config.yaml
num_hidden_layers: 14
hidden_size: 128
num_attention_heads: 4
num_key_value_heads: 4
head_dim: 32
intermediate_size: 512
vocab_size: 17833
hidden_act: "squared_relu"
norm: "rmsnorm"
norm_place: "pre"
norm_eps: 1e-05
positions: "rope"
rope_theta: 121000.0
rope_fraction: 1.0
qk_norm: false
attn_scale: 0.177
bias: "none"
tie_word_embeddings: "early"
parallel_block: false
extras: ["shifted keys", "capped logits"]
init: "uniform"
init_std_qkv: 0.0411
init_std_o: 0.0
init_std_up: 0.0411
init_std_down: 0.0
optimizer: "muon_variant"
learning_rate: 0.008
lr_mult_qkv: 0.7
lr_mult_o: 1.5
lr_mult_up: 1.18
lr_mult_down: 1.5
beta1: 0.93
lr_head: 0.0124
max_grad_norm: 1.0
warmup_steps: 200
schedule: "wsd"
decay_fraction: 0.601
decay_shape: "linear"
final_lr_fraction: 0.1
batch_tokens: 16384
max_seq_len: 1024
doc_mask: true
train_tokens: 223500000
max_steps: 13642
dataset: "wikipedia_en"
Each number is 128 + 32 x the weight over its row's rms, rounded and kept within 0 to 255. Layers, rows and columns count from 0. The size above them is the row's rms in percent of the matrix's.

# layer 10 MLP down (transposed), 512x128, rms 0.185, rows 275-374, columns 96-127
size [108 100 111 106  93  92  92  92 109 109  91  82 104  79 102 129  89 113  89  92 106  88 116 102  87  86  86  94 110  83 105  84  94 102 107  96  92  95 101 105  96  83 102 116 101  85  82  88  78 134  99 106 110  99 101  99 100  93 116  95 111  97  95  92 113  95  92  86  96  99 113 102  94 108  93  90 110  93  89 101 127  85  80  89  91 103  77 105  97  98  93  94  91  29 105 104 130 107  91  82]
[[125  70 126 151 212  86 108  86 128 132 129  90 128 169 127 171 101 143 128 132  97 104 148 140 109 118 152 215 134 162  85 145]
 [175 177  98 109 110 127 123 160 110 148 115  81 124  95 138 174 162 125  92 103 156 144 138 145 156 160 122 101 137 164 151 189]
 [134 184 155 102 189 165 123 180 136 116 125  56 132 176 124 144 131 149 110 103  81 129 137 164 165 110 130 129 161 124 125 143]
 [ 93 120 161 154 114 130  91 113 132 155 187 144 138 124 134 109 105 133 135 156 180 118 121 116 181 119 123  79 120 111 150 141]
 [167 147 189 141 113 125 125 132 124 104 150  77 120  92 137  90 163 150 142  98  97 106 106 103  97 147 172 119 152 121 129 102]
 [189 223 119 127 128 114  43 107 106 176 102 131 136 196 127 138 170 175 155 168  94 132 131  40 131 113 124 127 133 148 130 167]
 [117  87 152 122 147 145 221 140 153 145 141 113 142 152  94 113 112 154 179 118 148 117  85 114 144  55 133  97 117 154 101  81]
 [ 73 148 120 125  99 176 182 104 134 117 116  77 102 126 174 136 177 160 139 124  95  79 121 151 104 127 205 124  70  97 126 161]
 [118 167 140 122  92  96 103 144 163 223 162 163 153 154 183 124 163  46 135 115 115 109 175 139 135 116  91 171 112 102 132 197]
 [140 122 143 110 169 133 128 120 164 127 136 103 119 133 123 139  60 120 193 128  95 115 153 149 146 138 124  82 117 178 123 216]
 [134 151 130 131 132 167 115  93 116 212  83  74 160 111 149 173 105 159 125 129 181 166 104  85 198 118 131  54  60 148 119 129]
 [ 56  88 126 111 155 168  85  65 118 125 113 103 180 138 100 125  86 140 179 124 116 124 161  87 161 132 136  83 189 153 147 113]
 [155 154 170 113 141 101 165 183 108  84 123  94 108 116 100 129 151 195 146  94 147  70 154 112 135 113 139 157 111 113  85 122]
 [157 155 125 146 164 112 154 120 181 163 166 150 171 191  88 112 127 132 108 128  92 105 136 148  91 171 133  51 109 144  98  95]
 [102 133 138 115 129 148 217 135 132 114 121  90 126 133  74 127 147 133 155 124 159 164 189  89 110 114 152 178 141  83  82  70]
 [ 95  78  81 130 141 109  77 107 117 118  98 102 172 142  81 132  74 135 114  89 124  95  80 106  83 104 123 208 169 165 150 162]
 [ 66 136 145  56  58 110 116 158 138 127 114 155 126 126 155  97 154  80  93 125 112 147 122 142 101 123 128 131 172 114 125 169]
 [139 128  86 133 115 110 122 145 142 157  41 185 141 120 201  99 126 150 136 136 136 160 163 137 127 143 108  93  93 107 115 137]
 [128  97  70 120 153 120 144 129  82  90 101 144 133 170 126 153 119 138 112 149 144  83 109 122 120 143 139 122 170 140 123 145]
 [129 155 104 110 116 112  97 227 121 125 129 179 116  80 136 176 133 131 180 111  98 132  87  91  80 119 173 150 133 121 105 142]
 [146 157 165 140 106 132 194 145 175 120 200 154 130 128 164 108  58 142 164 114 120 118 129 199 137 137 147 121 119 169  83 139]
 [111 112 164 143 132 197 101  83 143 128 109 108 125  95 110  88 168 174 124 122 128  91  72 152  85 165 154 131 148  90 108  85]
 [174 117 138  66 107 103 201  81 160 129 170 149 170 123 112 153 133 150 120 128 172 105  63  82  84 149 132  82 148 162  67  87]
 [180 117 106 117  75  88 131 171 183 117  87 203 145 109 117 100 145 111 121 177 104 136 156 136 153 161 147 151 141 147 181 171]
 [152 146 139  99  98 142 139 120  85  96 104 103 153 189 117 104 125 144 129 104 104  85 148 119 167 158 158 122 117 151 175 164]
 [138  78 133 123 137 140 163 180 187 118 195 122  95  78 108 115 115  86 185  95  93 177 155 108  91 108 159 151  94  86 178 156]
 [165 129 149 139 142 130  28 154 154 201 161 110 145 211 107 150 162 170 136  83 149 138 120 132 100  73 144  72 135 119 124  95]
 [118 119 114 102 120 164 157  85 161  71 204 136 188 131  92 121 135 154 142  97 105 179 102 137 163 139 100 126 159 116  85  68]
 [153 167 155 153 136 116 150 167  93 125 117 116 184 173 121 163  62 123 155  87 187 157  87 118 164 173  95  83 127 132 147 106]
 [157 157 125 122 118 121 161 148 106  85 104 126 120 129 139 141 127 154 180 129 120  47 119 153 190 103 132 179 141 144 106 135]
 [131 120 128 138 178 126 136 116  77 107 137 105  63 170 121  85 119  87 129 109 136  59 143 146  79 139 174 165 102 132 123 145]
 [116  88  49 141 145 123 133 121 141  82 108 108 115 126 163 173 118 129 102 150 192  81 128 135 123 167 123 106 132 166 176 182]
 [147 105 124  97 107 133  99 151 173 180 122 121 128 114 145 131  90 127 135 131 104 163 155 130 159 110  97  38 165 135 146 143]
 [108 106 172 170 152 147 137 154 228 169 126 161 130 106 140 127 129 157 126 113 114 160 112 147 103 153 126 104 112 145  91 125]
 [115 104 143  74 118 111  99  91 116 120 124 154 142 120  76 106 222 191 133 112  96 117 120 146 174 106  77 175  93 151 133  89]
 [141 111 170  91  95 124 109  89  89 107 163 133 166 170  83  76 155 152 114 122 173  96  96 120 125 159 168 170 168  78 162  66]
 [120 169 109 156 172 136 146 137 151 116  78 131 182 134  87 165 169 132 116 109 127  72 135 101 121 120 118  33 114 105 138 114]
 [141 145 175 103 150 115 124 200  69 115 107 125 148 152 111 116 141 135 179 128 152 154 124 147 135 149 106  65 110 109 192 135]
 [126 148 169 173 126 201 114 136 173 144 127 138 115  78 178  94 122  99 183  90 109 129 137 127 103 146 135 224 169 138  98 128]
 [139 109  47 132 163 230  84  90 142 127 102 108 131 118 164 152 140 134 115 153 159 108  66 151 152  59 130 129 142  83 123 108]
 [141 136 118 156 147 171 114  98 146 132  95 121 116 101 154 119 105 124 160 167 136 145 142 144  74 130 171   8 220 154 152 133]
 [ 77  89 139 132  41 165 106  96 112 172 158 185 110  66 142 110 138  46 121 118 165 109 148 173 140 168 153 156 101 113 148 162]
 [190 121  79 136 100 164  88 124 144 131 150 134 109 109 131 147 142 139 109 141 159  81 132 131  86 118 143  62 105 176 109 137]
 [ 87 118 126 130 152 134 125 107 103 174 112  83 157 147 149 112 119 115 117 160 152  85 158 117 176 120 112  99 120 120 132 111]
 [176 129 144  97 105 182 149 148 135 134 118  82  76 166  94 154 152 127 145 155 146  71 139 145 132 142 139   0 116 132 142 171]
 [128 105 157 159  77 143 129 140 143  93 176 121 171 104 118 115 131 101 144  84 104 112 143  99 158 126 149 136 137 123 103 115]
 [103 118 139  76 120 162 156 133 142 132 192 162  89 103 142  47 123 121  90  95 131 150 114 156  86 130 111 120 156 129 151 185]
 [110 105 123 135 158 197 175 150 122 153 118 150 117 102  86  85 152 128  86 109  81 154 112 159  96 120  78 102 115 144 140 150]
 [102 113 141 101 117 145 117 107 128 138 143 135  59  79 172 153  42 101 122  84 125 105 153 121  94 123 106  85 130 132 132 126]
 [123  66 131 165 186 159 160 104 126 116 102 153 108 133 121 148  93 123 107 163 134 114 125 105 163  88 136  12 145  88 127 106]
 [119 117 164 178  88 118 122 176 176 192 114 155 156 138  87 129 129 140  91 129 171 144 169 149 114 131 125 182 197 119 137 109]
 [ 97 110 150 111 113 116  78 131 203 190 133 153 113  83 143 101 181 125 155  79 141 145 142 185 147 143 100  81  86 116  82 152]
 [102 144 224 119 104  87 208 130  95 142  82 147 153  99 126 158 118  99 101  77 154 120 113 142  91 148 147  59 162 119 128 124]
 [143 181 125 158 124 176  91 149 113 102 138 112 161 118 126 123 149 143 203  86  92 143 147  85 134 114 113  62 108 164 112 145]
 [143 168 147 119 139  70 118 125 145 103 139  92 114  76  93 166 102 155 150 166  61 156 118 136 106 107 145  70 163 176 184 162]
 [177 157 162 136 162 175 176 161 119  87 187 123 109 205 139 159 103 142 146 166  76 137 100 163 139  99 135 167 152  88 144  75]
 [ 42 118  75 139 124 183 144 152 177 150 101  87 115 113 134 102  86 110 147 156 119 209 120  73 119 138 103  37 102  82 120  94]
 [ 95 173 153 161 117 175 114 118 110 176 112 153 134 150 137 100 157 131  86  64 153 131 145 203 138  99 134 151 130 113 147 103]
 [124 107 116 165 135 142 107 146 120  72 119 128  92 147 152  93 143  79 147 148 114 124 136 129 130 149  90 199 177 197 159 172]
 [156 120 151 103 128 143 145 162 160 162  82 126  87 128 204  77 117 118 110 151 109 111 117 128 148 163 184  44  83 135 108  92]
 [ 49 117 135 100 180 130 111 118 138 172 114 147 131 108 126 112 155 141 129 105 112 159 100 114  65 136 144 168 144 131 122 103]
 [135 138 124  99  81 158  63 118 140 130 182 103 204 186 176  98 119 155 119 173 141 142  94  68 101 144  93  64 124  94 114 111]
 [132 164 126 135 156  84  93 132 128 153 159 181 128 142  94  99  93 158 113 149 124 130 159 114 141 142 118  55 122  95 131 139]
 [108 191 125  80 148 113 136 102 116 139 132 107 125 163  98 158 133 113 132 163 120 135 145 125 114 100 166 239 107  86 153 135]
 [109  88 149 191  77 155 156  88 159 102 178  93 115  99 159 141  84 135 129 141 130 127 106 155 168  65 154 102 149 142 116 144]
 [121 134 125 201 172 116 132 114 203 167 201 101 165 136  91  63 154 122 139 158 169  93  85  99  74 160 124 196 134 122  91 138]
 [105  80 147 112 138 149 155 146 152  81 151 115 119 118 124 132 136 113 129 135  88 150 116 123  80  96 148 102  82  70 101 163]
 [175  84 119 160 146 188  92 151 106 122 137 152  88 110 162 129 193 185 142 124 173 137 138 114 142 161 125 137 103 176  95 110]
 [ 64 123 136 100 159 116 177 136 115 200 162 109 108  99  86  71 110 121 113 113 150 179 108 155  99  86  83 128 121 138 105  80]
 [138  71 102  85 161 126 133 179 145  55  91 138 122 164 150 151 145 149 157 159 144  67 124 104 101 123 168  78 119  93 123 119]
 [ 90 103 149 176 138 185 195 102 149 165 154 104  89 147 157 153 148 143 101 130 170  68  95 131  58 113 102 116 152 105  57 130]
 [208  79 103 127 118 102  90 109 132 103 111 162 160 140 126 128 142 163 163 171  99 123 144 148 121 100 124 107 143 150 127 146]
 [155 100  72 141  98 161 119 133 121 137 102 141 135 136 145 152 149 118 184 152 120 129 159 183  79 146 120 141 146 125 163 100]
 [156 175 107 136 124  97 166 119 103  89 117 128 172 125  94 105 123  95 192 145 121 134 126  85 141 148 137 127  99  97 122 175]
 [173 173 156 135 156  97 134 144 152 115 105 119 118 135 100 108 147  78 128 111 189 137 118 104  40 121 137  90  86 167 111  96]
 [140 167 114  78  53 114 148 132 152 127 123  92 182 195 134 140 137 110 175 173 133 101 126 127  85 124 119  49 102 114 119 113]
 [151  41 120 106 169 123 169 121  87 120 134 155 178 129 182 199  91 117 166 131 182 122 165 157 141 114  92 141 148 135 138 130]
 [151 153 130  96  98 115 129  76 149  52 134 112 113 168 107  83 123 138 152 128 150 121 103 108 120 145 144  95 106 138 142 119]
 [125 108  76 135 101 114 108 199 120 133 200 113  99 104 113 138  95 117  88  99 125 122  74 167 158 109  80 151 145 110 129 113]
 [152  97  96  67 117 104  85 102  78 138 177 182 118 104  88  97 143 105 142  98 127  99 117 153 104 177 147 178 119 145  95 123]
 [117 194 204 125 136 105 140  96 149  88 113  82 112 128  52 130 122 124 132 108 125 139 155 119 123 129 126 191  98 158 133 110]
 [158 112 161 139  94 157 130 127 122 117 154 136 156  51 100 115 102 106 115  90 137 218 108 162  78 185 169  88  74 142 141 123]
 [217  67 138 140 136 142 160 104 192  66 170 141 106  76  63 152 163 150 142 139  87 114 138 143 131  75 157 119 114  78  68 100]
 [119 117 141 191 165 112 115  58 109 124 163 127 129 145 100 158  81  86  80 131 144 104 162 171 173 136 119 165 145  82 160  86]
 [164 134 160 117 120 154 145  74 143 100 126 173 164 128 108 171 170  90 128 148 162 220 111 113 107 133 100   0 173 157 129  84]
 [121  87  74 133 126 114 135 168 179 192  91 127 159 132 120 166 103 169 146 157 133 191 109 139 131  71 103  73 117 118 114 132]
 [ 83 149 149 102 126  88 120  50  92  59 137 197 132 107 144 110 165 180  85  91 165 128 121 172 111 178  95  94 153 141 107 134]
 [151 131 109 138 176 101  66 127  95  97  89 123 136 143 111 120 131 153 144 126 130 103 117  52 113 101 145 104 135 116 151  97]
 [153 116 132 133 113 109 125 116 132 129 176 163 179 151 105  97 165 119 161 132 126 177 107 117 120  97 120 183 126  83 126  87]
 [183 133 163 138 132 102  49 145 157 110 164  66  96 138  98 159 199 108 156 205 159 111 118  97 183 131 126 110 166 127 114 121]
 [128 168 159 109 169 114 101 167 157  77 140 118 153  80  54 102 157 104 125 134 126 155  97 169  66 136 130 157  91 163 105  78]
 [ 99  97 105  90  78  95 111 124  96 103 152 168 167 156 120 133 109 150 137 129 134  88 142 118  88 120  91 151  91  96 141 115]
 [120 114 112 103 150 134  46 147 155 115 104 192 159  97 107 164 143  89 125 135 117 184 166 110 111 147 138 104  50  58 118  98]
 [181 109  73 209 127 150  98 162 125 100 134 175 123 126 134 155 163 140  81 107 167  91 154 113 106 113 146 107 142  63 117 166]
 [173 176 123  72  70  89  97 119 151 160  69 147 157 122 117 174 123 104  84  64 154  60  98 164 171  98 108 128 144 135 127 143]
 [182 106 151 121 122 149 132 137 161 125 177 111 132 174 166 124 105 138 149 121 148  78 155 117 108 189 145  53 170  83 161 154]
 [133 114 123 167 179 151 130 116 112 136 118 128 114 152 154 126 137 120 144 145 110 120 116  90 153 134 123   0 186 152 121 130]
 [135  56 147 103 182 141 205 150 124 135 170 141  98 146 128 164  78 135 180 167 119 102 128 131 102 111 122 123 178 171  85 122]
 [117 102 105 151 138 122 117 143 115 128  98 119 117 139 122 173  96  89 127 116 153 130 141 177 115 137 172  51 193 126 160 135]
 [169 153 145 119 124  90 144 146  76 130  92 114 158 136  88  94 134 104 130 139 115  42 158 186 165  92 165 163  67 148  75  75]]
# layer 10 MLP up, 512x128, rms 0.285, rows 276-375, columns 96-127
size [103 112 107 103  74 100 102 143 108  86  84 104  74 100 116  86 119  85  99  91  87 101 109  90  86  85  85 109  89 103  85  76 107 113 106  93  94  98 104  96  84 101 107  94  89  83  84  88 116 101 108 107 114 101 105 116  96 106  89 116  85  95  79  99 105  92  86 109  95 127 102  93 107  85  93 103  88  92  95 108  89  90 100 100 112  77  84  99 100  93  99  93  32  98 105 100 104  86  73  86]
[[ 82 146 109  79 146 185 146 101  85 162 129 125  92 131  93 102 153 158 109 220 102  99 112 124 168 109 113  99 120 112 146 146]
 [132 130 114 187 143 153 128 132 116 143  93  88 117 101 152 130 137  79  85 124  96  92  49 132 203 162 131 138 149 186 135 112]
 [133 167 116 176  57  96  90  76 145 173 124 156 156 105  87 149 121 114  61 108  98 153 104 114 166 146 126 160 167 153 122 136]
 [149 163 127  97 147  67 105 166  74 118 138 144 116 117 178 102 140 140  60 171 150 151 169 176 150 143  99 116 134 182  94 146]
 [ 84  39 101 142 142 122 190 164 148 113 140 101 117 113 106 104  78 130 126  97 119 112 122 145 171 146  87 122 149 122 110 117]
 [196 105  73 122 108 167 111 117 140 167 153 130 100  96 138 106  83 135 159 176 136 113 124 153 134 148 175 114 150 101 111 138]
 [119 130  82 144 141 116 118 148 180 128 106 124  86 192 150 136 135 123  75 131 168  75 139  66  94 102 177 210 105 143  68 135]
 [160  96 177 133  90 111  95 159 212  90 119 111 104 120 121  97 208 118 103 165 104  86 135 133 125 121 114 155 141 172 175 123]
 [112 156  77 126  67 114 127 148 125 137 165 102  66 137 132 118 144 126 171 183 155 142 161  86 140 133  91  91 140 150 133 140]
 [119 135 132 156 102 195 141 137  95  97 133 169 121 109 105 105 159  86 140 116 108  80 122 145  64 105 143 142 137 140 157 121]
 [132 133 149 113 117 191 118 105  92  94 127 135 153 170 105 127 117 164 179  86 116 121 178 162 117 143 143 130  98 112 126 153]
 [ 87 164  64 140  99  99 133 115 153 167 132  96 146 134 150 123 153  93 140 129 129 156 125 121 107 113  89 123  93 127 182 160]
 [108  78 181  78 153 131 127 155  89 134 173 144 109  90 165 138  84 129 192 146 115 121 133 113 152 154 115 155 156 150 133 103]
 [157  91  90  84 113 121 161  78  95 142 121 128 118 150 140 155 129 134 113 183 152 138 101 169 122 129 144 151 167 229 160 195]
 [156 118 146 152 190  82 145 105 111 199  45 177 152  98 124  63 107  80 134  75 115 142 143 119  83 142  94 173 101 166 139 184]
 [150 118 135 106  75 148 115  99  93 113 136  99  83  81 142 111 105 153 131 136 103 111 158 186 169 115  67 125 167 179 126  89]
 [174 123 163 196 179 123 123 178  82 139 133 120  87 108 103 159 143 108 131  72 175  57 103 161 119 164 183 179 147 130 138 167]
 [ 98 171 152 122 109 109 147 160 169 115 141 136 164 139 116 108 114 156 136  97 141 134  77 145 147 127 115 183 187 132 143 102]
 [101 173 102 214 106 137 125  75 113 164 133  91 131 135 102  65 136 123  98  94 177 163 151 148 110 205 113 155 112 119 156 114]
 [ 89 102 120 137 109 144  64 109 121 186  56 142  97  97 159 137 150 149  77 107 125 116 137 106 128 182  63 139 136 115 167  85]
 [111 175 125 180 133 153 104 122 118  92 141 152 121 165  88 126 168 199 152 105 168  94  73 154 109  90 176 126 220 171 135  83]
 [161 131 118 157 158 137 127 133 119 144 159 132 163  72  65 123 131 122 140 121 156 136  89 100 155 125  65 156 102 133  83  83]
 [ 73 137 107  70 124 158 176 112 104 119 166 139 110 111 126 135  95 140 160 150 139 153 147 122 122 131 137 144 109 151 145 145]
 [ 97  88 125 147 125  93 100 134 150 130 112 157 118  83 172 190 138 120 118 148 144 130 150 110 102 109 156 131 121 117 138  53]
 [170 138  77 115  96 207 110  90 185 135 144 108 169 135 149  46 163 115 126 161 148 105 130 144 164 139 147 126 155 128 157 173]
 [139 144 139 138 115 124  86  76 157 145 136 140  79 141 147 137 151 107 118 111  92 107 111 136 155 116 136 172 163 133  88  73]
 [145  98 191  98 143 115  43 130 109 148 110 114 101 172 171 155 111 141  75 121  75  87 160 167  86 140 142 218 139 104 173 166]
 [103  56 194 108  90 127 111 127 106 119 105 107 158 123  92 142 157 120 105  75 142 147  82 160 180 127 106 150 141 125 129 146]
 [177 154 112 132 127  96  97 106 159 160 195 155 118 115 154 117 134  90  99 116 170 145 139 139 134 117 123 156 160 136  71 104]
 [145 190 111 160 116 120 171 125 123 203  93 171 134  85 175 149 139 116 180 107 121 127 146 137 129 109 148  89 126 143 162  86]
 [108 149 140 116 113 194 151 143 109 106 112 156  81 111  91  70  70 122 126 143 121 159 127 157  94 142 117 164 125 108  86 154]
 [ 95 123 134 154  81 100 109  88 161 146 132 172 127 141 102  93 109 139 133 147 173  49 196 107  85 130 102 126 103 129 140 143]
 [145 120 116  75 165  80 141 136  77  96 107  98 101 158 100 168 122 152 138 130 160 127 181 182 136  92 127 108  83  84 159 170]
 [134 129 130 165 105 178 153 170 114 132 140 117 113 151 165 135 132 119 118 129 153  89 142 160 154 138 109 145 110 111 118 163]
 [ 72 131 106  70 143 129 121  95 135 133  72 152 142 127 133 143  61 114 151 115 115 133 116 143  96 145 128  97 150 151 137 109]
 [139 112 115 122 106 154 132 167 151 160  84  96 175  85 105 143 114 100 198 114 150 192 132 197 144  84 144  95 151  68 122 171]
 [145 102 191 129  84 126 125  97 116  79 167 102 135 104 113 115  88 148 160 140 140 127  89 141  91  76 149  53 168  79  97 107]
 [ 79 106 157 102 140 142 187 119  80 139 104 145 124 127  48 134 130 106 157 161 174 169 101 122  88  83 183 124  97 128 131  79]
 [ 76 109  92 133 107 117  91  93 139 143 100  78 135  88 157  51 162  99 118 182  98 175 120 114 133 100  78  82  93 115 117 134]
 [ 87 163 132  87 141 153 150 111  84  73 107  75 139 182  90 132 121  70 163 145 142  99  84 119  82 183 120  94 159 113  92 163]
 [122 109 106  83 181 104 176 171 113  29  78 125  64 160 114 108 112 131  89  95 131 137 114 126 111 141 134 150 205 135 110 101]
 [ 46 114 136  44 159 115 141 132 112 163 120 183 199 139 142 136  81 130 150 111 115 120  97 144  77 144 147 100  87 164 107 109]
 [148 104 100 141 145 130  97  99 139  96 120 106  72 115 141 157 111 135 128 121 106 176 111  61 154 119 152 131  97 126 146 137]
 [141 161 106 148 157 108 122  74 105 177 167 180 107 123 111 165  62 146 176 101 176  95 100 141 163 164 140 169 142  82  89  58]
 [106 126  87 125  62 170 117 133 123 104 136  74 107 101 105  97 114 105  95  83 102 101 107 120 117 181 134 179  83 110 153 135]
 [142 124 163 126 128 120 143 138 127 125 180 102 103  88 125 126 140 154 132 152 124  69  96 161 102  95 103 115 153 189 151 151]
 [147 138  72 164 140  78 127 106 122 150 128 139 166 143 154 150 131 156 112 120 121  94 134 187 128  77 167 154 150 110  85 145]
 [187 146 112 123 146 160 119 112  84  87 140  84  56  84 135 160  95  61  86 141 111 136 117 137  90  85  69 138 125 126 123 137]
 [167 210  87 106  81  96  93  48 148 176 130 138 133 148 163 109 123 154 128 119 137 162 102 153 136 154  74 119 111 147  97  91]
 [116 114 111 103 119 147 134 115  99 168  93 107 139  95 108  89 111 166 106 154 113 110  79 143 117 105 149 153 131 122 150 137]
 [128 163  94 105  94 150 115  72 112  91 168 113  71 131 170 139 125 135 163  89 141 139 145 141 118 142 121 175  65 122  93 198]
 [ 93 153 131 150  81 120 189  91 172 173 109  98 127  73 125 100  95 123 162 127 118 152  81 118 141 148 119  93 103 177 125 103]
 [151  99 114  91 116  66 146 150 182 120  82 104  83 133 131  55 156 104 133 143  85 134 166 122 138 145  97 102 102 165 109 154]
 [121 144 132 125 133 182 145 111 130 125 151  54 190 124 103 113 118  96 129 100 176 112 102 138 117 150 133 190 100 125  84 125]
 [ 82  91 124 126 147 111 123 137 150 181 166 145 139 109 101 119  93  87 150 166 161 157 156  81 150  90 168 159  99 128 195 134]
 [203 135 105  88 142 153 161 206 127 214 125  98 152 113 124 163  88 111 137 150 136 121 137 157 165 128 100 149  73 102 134 112]
 [115 163 142  94 100  89 141 144 183 160 127 114 116  59 187  49 100 168 142 147 162 105  93 130 162 146 158 150 132 121 188  83]
 [149 180 134  81 125 115  96 150 149 132 137 122 198 194  91 153  95 165 130 125 160 150  64 160 126  86  82 182  90 118 120 120]
 [126 132 131 142 130 118  89 114 115 120 196  75 134 102 103 154 101 152 122  83 115 161 155 186 118 125  65 127 196 121  77 164]
 [116 177  98  78 111 160 111 125 127 104  98  87  92 163 125 132  46 100 119 115 110  92 132 101  99 126 164 163 104 124 160 169]
 [151 106 115 138 182 150 189 183 106 169  93 153 111  92 172  96  96 121 113 137  98 177 204 178 145 102 136 102 124 163 150 161]
 [ 80  97  75 154 165 154 136 154 144 151 133 133 131 181 143 101 112 142 125 137  81 109 172 136 103  93 211 149 187 145 104 172]
 [154  98  95 129 150 153 113 113 139  72 137 166 196 135 163 141  96  81 170 167  67  87 156 129 100 173 117 151 154 135 106 176]
 [133 150  97 132 157 151 159 205  93 167 103 175 135 102 160 140  90 115  74 132 118  70 173 108 136 157 120 148  87 112 134 122]
 [205 125 169 108 121 130 116 108 126  60 103 136  73  78 145 114 112  91 129  79 119 175 160  79 121 148  85 155 101 145  95 195]
 [145 184 122 113  80 100 142 156 123  90 146 101 146 130 179 117 149 132 123 132 168 161 132 139 155 130 169 143 201 182 115  92]
 [102 118 140 139 135  50 123 113 134 148 149 187 162 142 131  68  92 107 112 111  34 112  67 151  74 107 144 123 134 150 186 110]
 [129 165 163 143 113 123  96  97 169 151 141 120 105  78 167  94 142 163 130 139 104 116 124  98 165 193 150 117 193 128  92 227]
 [113 139 123 121 103 168 148 110 123 174  56 139 131 125 190 136  73 140 123 147  94 116 140 141 142 154 154  66 122 108 155 133]
 [135 122 129 130 143 160  71 104 120 145 118 146  80 186 157 145 127 176 127 112 138 112 129 132 142 155 162 163 139 126 129 139]
 [ 89 195 137 146 117 152 102 135 169 124 170 104 148 148 137 147 108 115 184  74 146 163 125  80 106 129 138 134 146  77 180 144]
 [138 140 114 152 147 135  97 184  79 104 112 120 130 182 180 106 141 108 112  97 130 163 125 110 169 130 163 172 121 198  87 112]
 [ 56 117 173 141  98 150 176 150 153 116 172 113 130 125 175  69 141  89 119 159 128 130 103 107 142 118 159 178  88 134 104 121]
 [127  78 147 144 128 138 130 104 119 136 114 164 163  87 171 162 165  91 135 127 125 143 104 155 159 128 102  99 140 144 166 138]
 [104 140 122  94 131 128 146 115  92 149 108 120 131 129  86 158 197 126  88 157  89 106 155 134 167 108 106 196 138  92 182 160]
 [138 151 118 131 120 118  66 157 122 148  72 147 113 130 112 100 145 144 127 101 135 139  95 129 120 132 112 181 102 166 145 135]
 [ 96 124 136 125 153  68 151 191  95 138 115 106 140 125 160 167 170 126 136  83 106  85 121 159 132  98  97 121 184  89  88 138]
 [ 96 140  67 173 138 159 108 118 105 169 173 139 138 125 115 186 148 131 151  76 179 110  91 135 136 151  97 145 105 133 145  93]
 [113 121 126 104 149 116 140 138  65 103  94 130 163 122 170 121 144 147 141 130 136 170 177 118 120 142 139 138 198 152 123 129]
 [ 72 159 155 117 112 115 138 148 169 105 104 176 147 118  95 130 110 115 139 105 171 213  86 105 129 165 134 110 116 158 121 136]
 [151 153 140 111  84  92  85 110 141 152  83  79 122 119 186 163 176 129 162 138 114  87 161  99 168 182 141 130 174  90 129 143]
 [150 126 137 110 153 129 102 188 116 134 124 103 109  40  64  84 186  85 155 177 175  86 166 129 108  51 176 123 143 160  75 192]
 [139 160 107 188 124 144  94  62 137 127 109 111 151 167 117 167 104 111 131 126 136 122 107 159 125 115 105 130 177 167 148  95]
 [177 183 114 135 133  98 118 126 111  66  87 130 144 155  92 163 141  81 110 153 129 116  99 116 115  88 129 180 212 152 138  85]
 [144  95 115 119  35 114 102 108 133 186 112  98  97 128 135  88 134  88 168 184 160 161 122  97 156 105 150 162 126 128 158 133]
 [154 160  94 130 179 131  75 112 162 139 118 110 134 140 129 156 127 107 153 148 106  92 119 131  47 107 172 143 145 164 117 118]
 [ 98  99 140 127  85 130 162 202 124 154 187 145 128 164 163 124 122  89 131 105 157 146 116 159 106  86 100 153  99 177 178 156]
 [124 127 167 130  89 128 127  98 158 154 103 113 104 121 156 124 142 150  90 142 127 182 130 167 116 149 151  80 108 124 144 121]
 [207 171 142 101 125 129  64 133 124 106 110 136  92  85 144 120 176  92 108 157 187  83  93 115 173 134 132 132 114  82  94 199]
 [169 153 120 132 125 150 143  94  72 144  99 143 128 118 130 127 104 122 124  92 198  98 123 144 111 166  86 218 124 126 128 118]
 [170  93 125 146 137  74 108 107 175 161 138 130  84  95 156 117 176  66 104 124  89 144 140 127  92 170 100 107 170 125  99 140]
 [136 140 140 163 125 119 151 103 103  92 123 101  94 130 133 135 101  85 171 143 120 114 135 158 163 152 126 145 167 161  96 102]
 [ 99 185 128 152  82 114 175 172 145 195 161  97  38 186 156 131  98 148  67 134 137  82 118 121  86 106 188 122 126 166 107 118]
 [112  95  73 145 134 183 128 123 169 153 167 133  93  79 118 111 162 153 173 164  86 179 154  89 124 118  72 127 152 122 144 154]
 [117 146 173 168 101 137 157  61  94 142 170 157 143 113  77  97 129 114 143 117 137 185 152 173 184 136  75 115 131  95 100 166]
 [140 121 131 128 130 133 132 167 120 218 129 135 131 117 119 102 113 134 148 159 110 101 114 131 156 135 154 155 133 106 130 189]
 [125 129 128 144 137 153  99 114 176 130 116  93 176 138  68 117 127  99 111 135 167 104 119  68  74 162 140 161 137 148 181 112]
 [128 172 126 162 131 102 172  89 137 123 138  84 143 111  93  46 108 150 100 113 121 147 132  78 161 109 141  87 123 137  91 150]
 [108 115 132 106 154 139 112  91 127 113 138  86 152 138 136 198  84 126 136  80 109  93 167  68 120 132 153 163 155 131 164 144]
 [122 121 143 137 142 212 176 126 205 101 158 118 123 102 145 134 123 118  68 153  85 115 146 125 162 116 170 161 184 158 110 123]]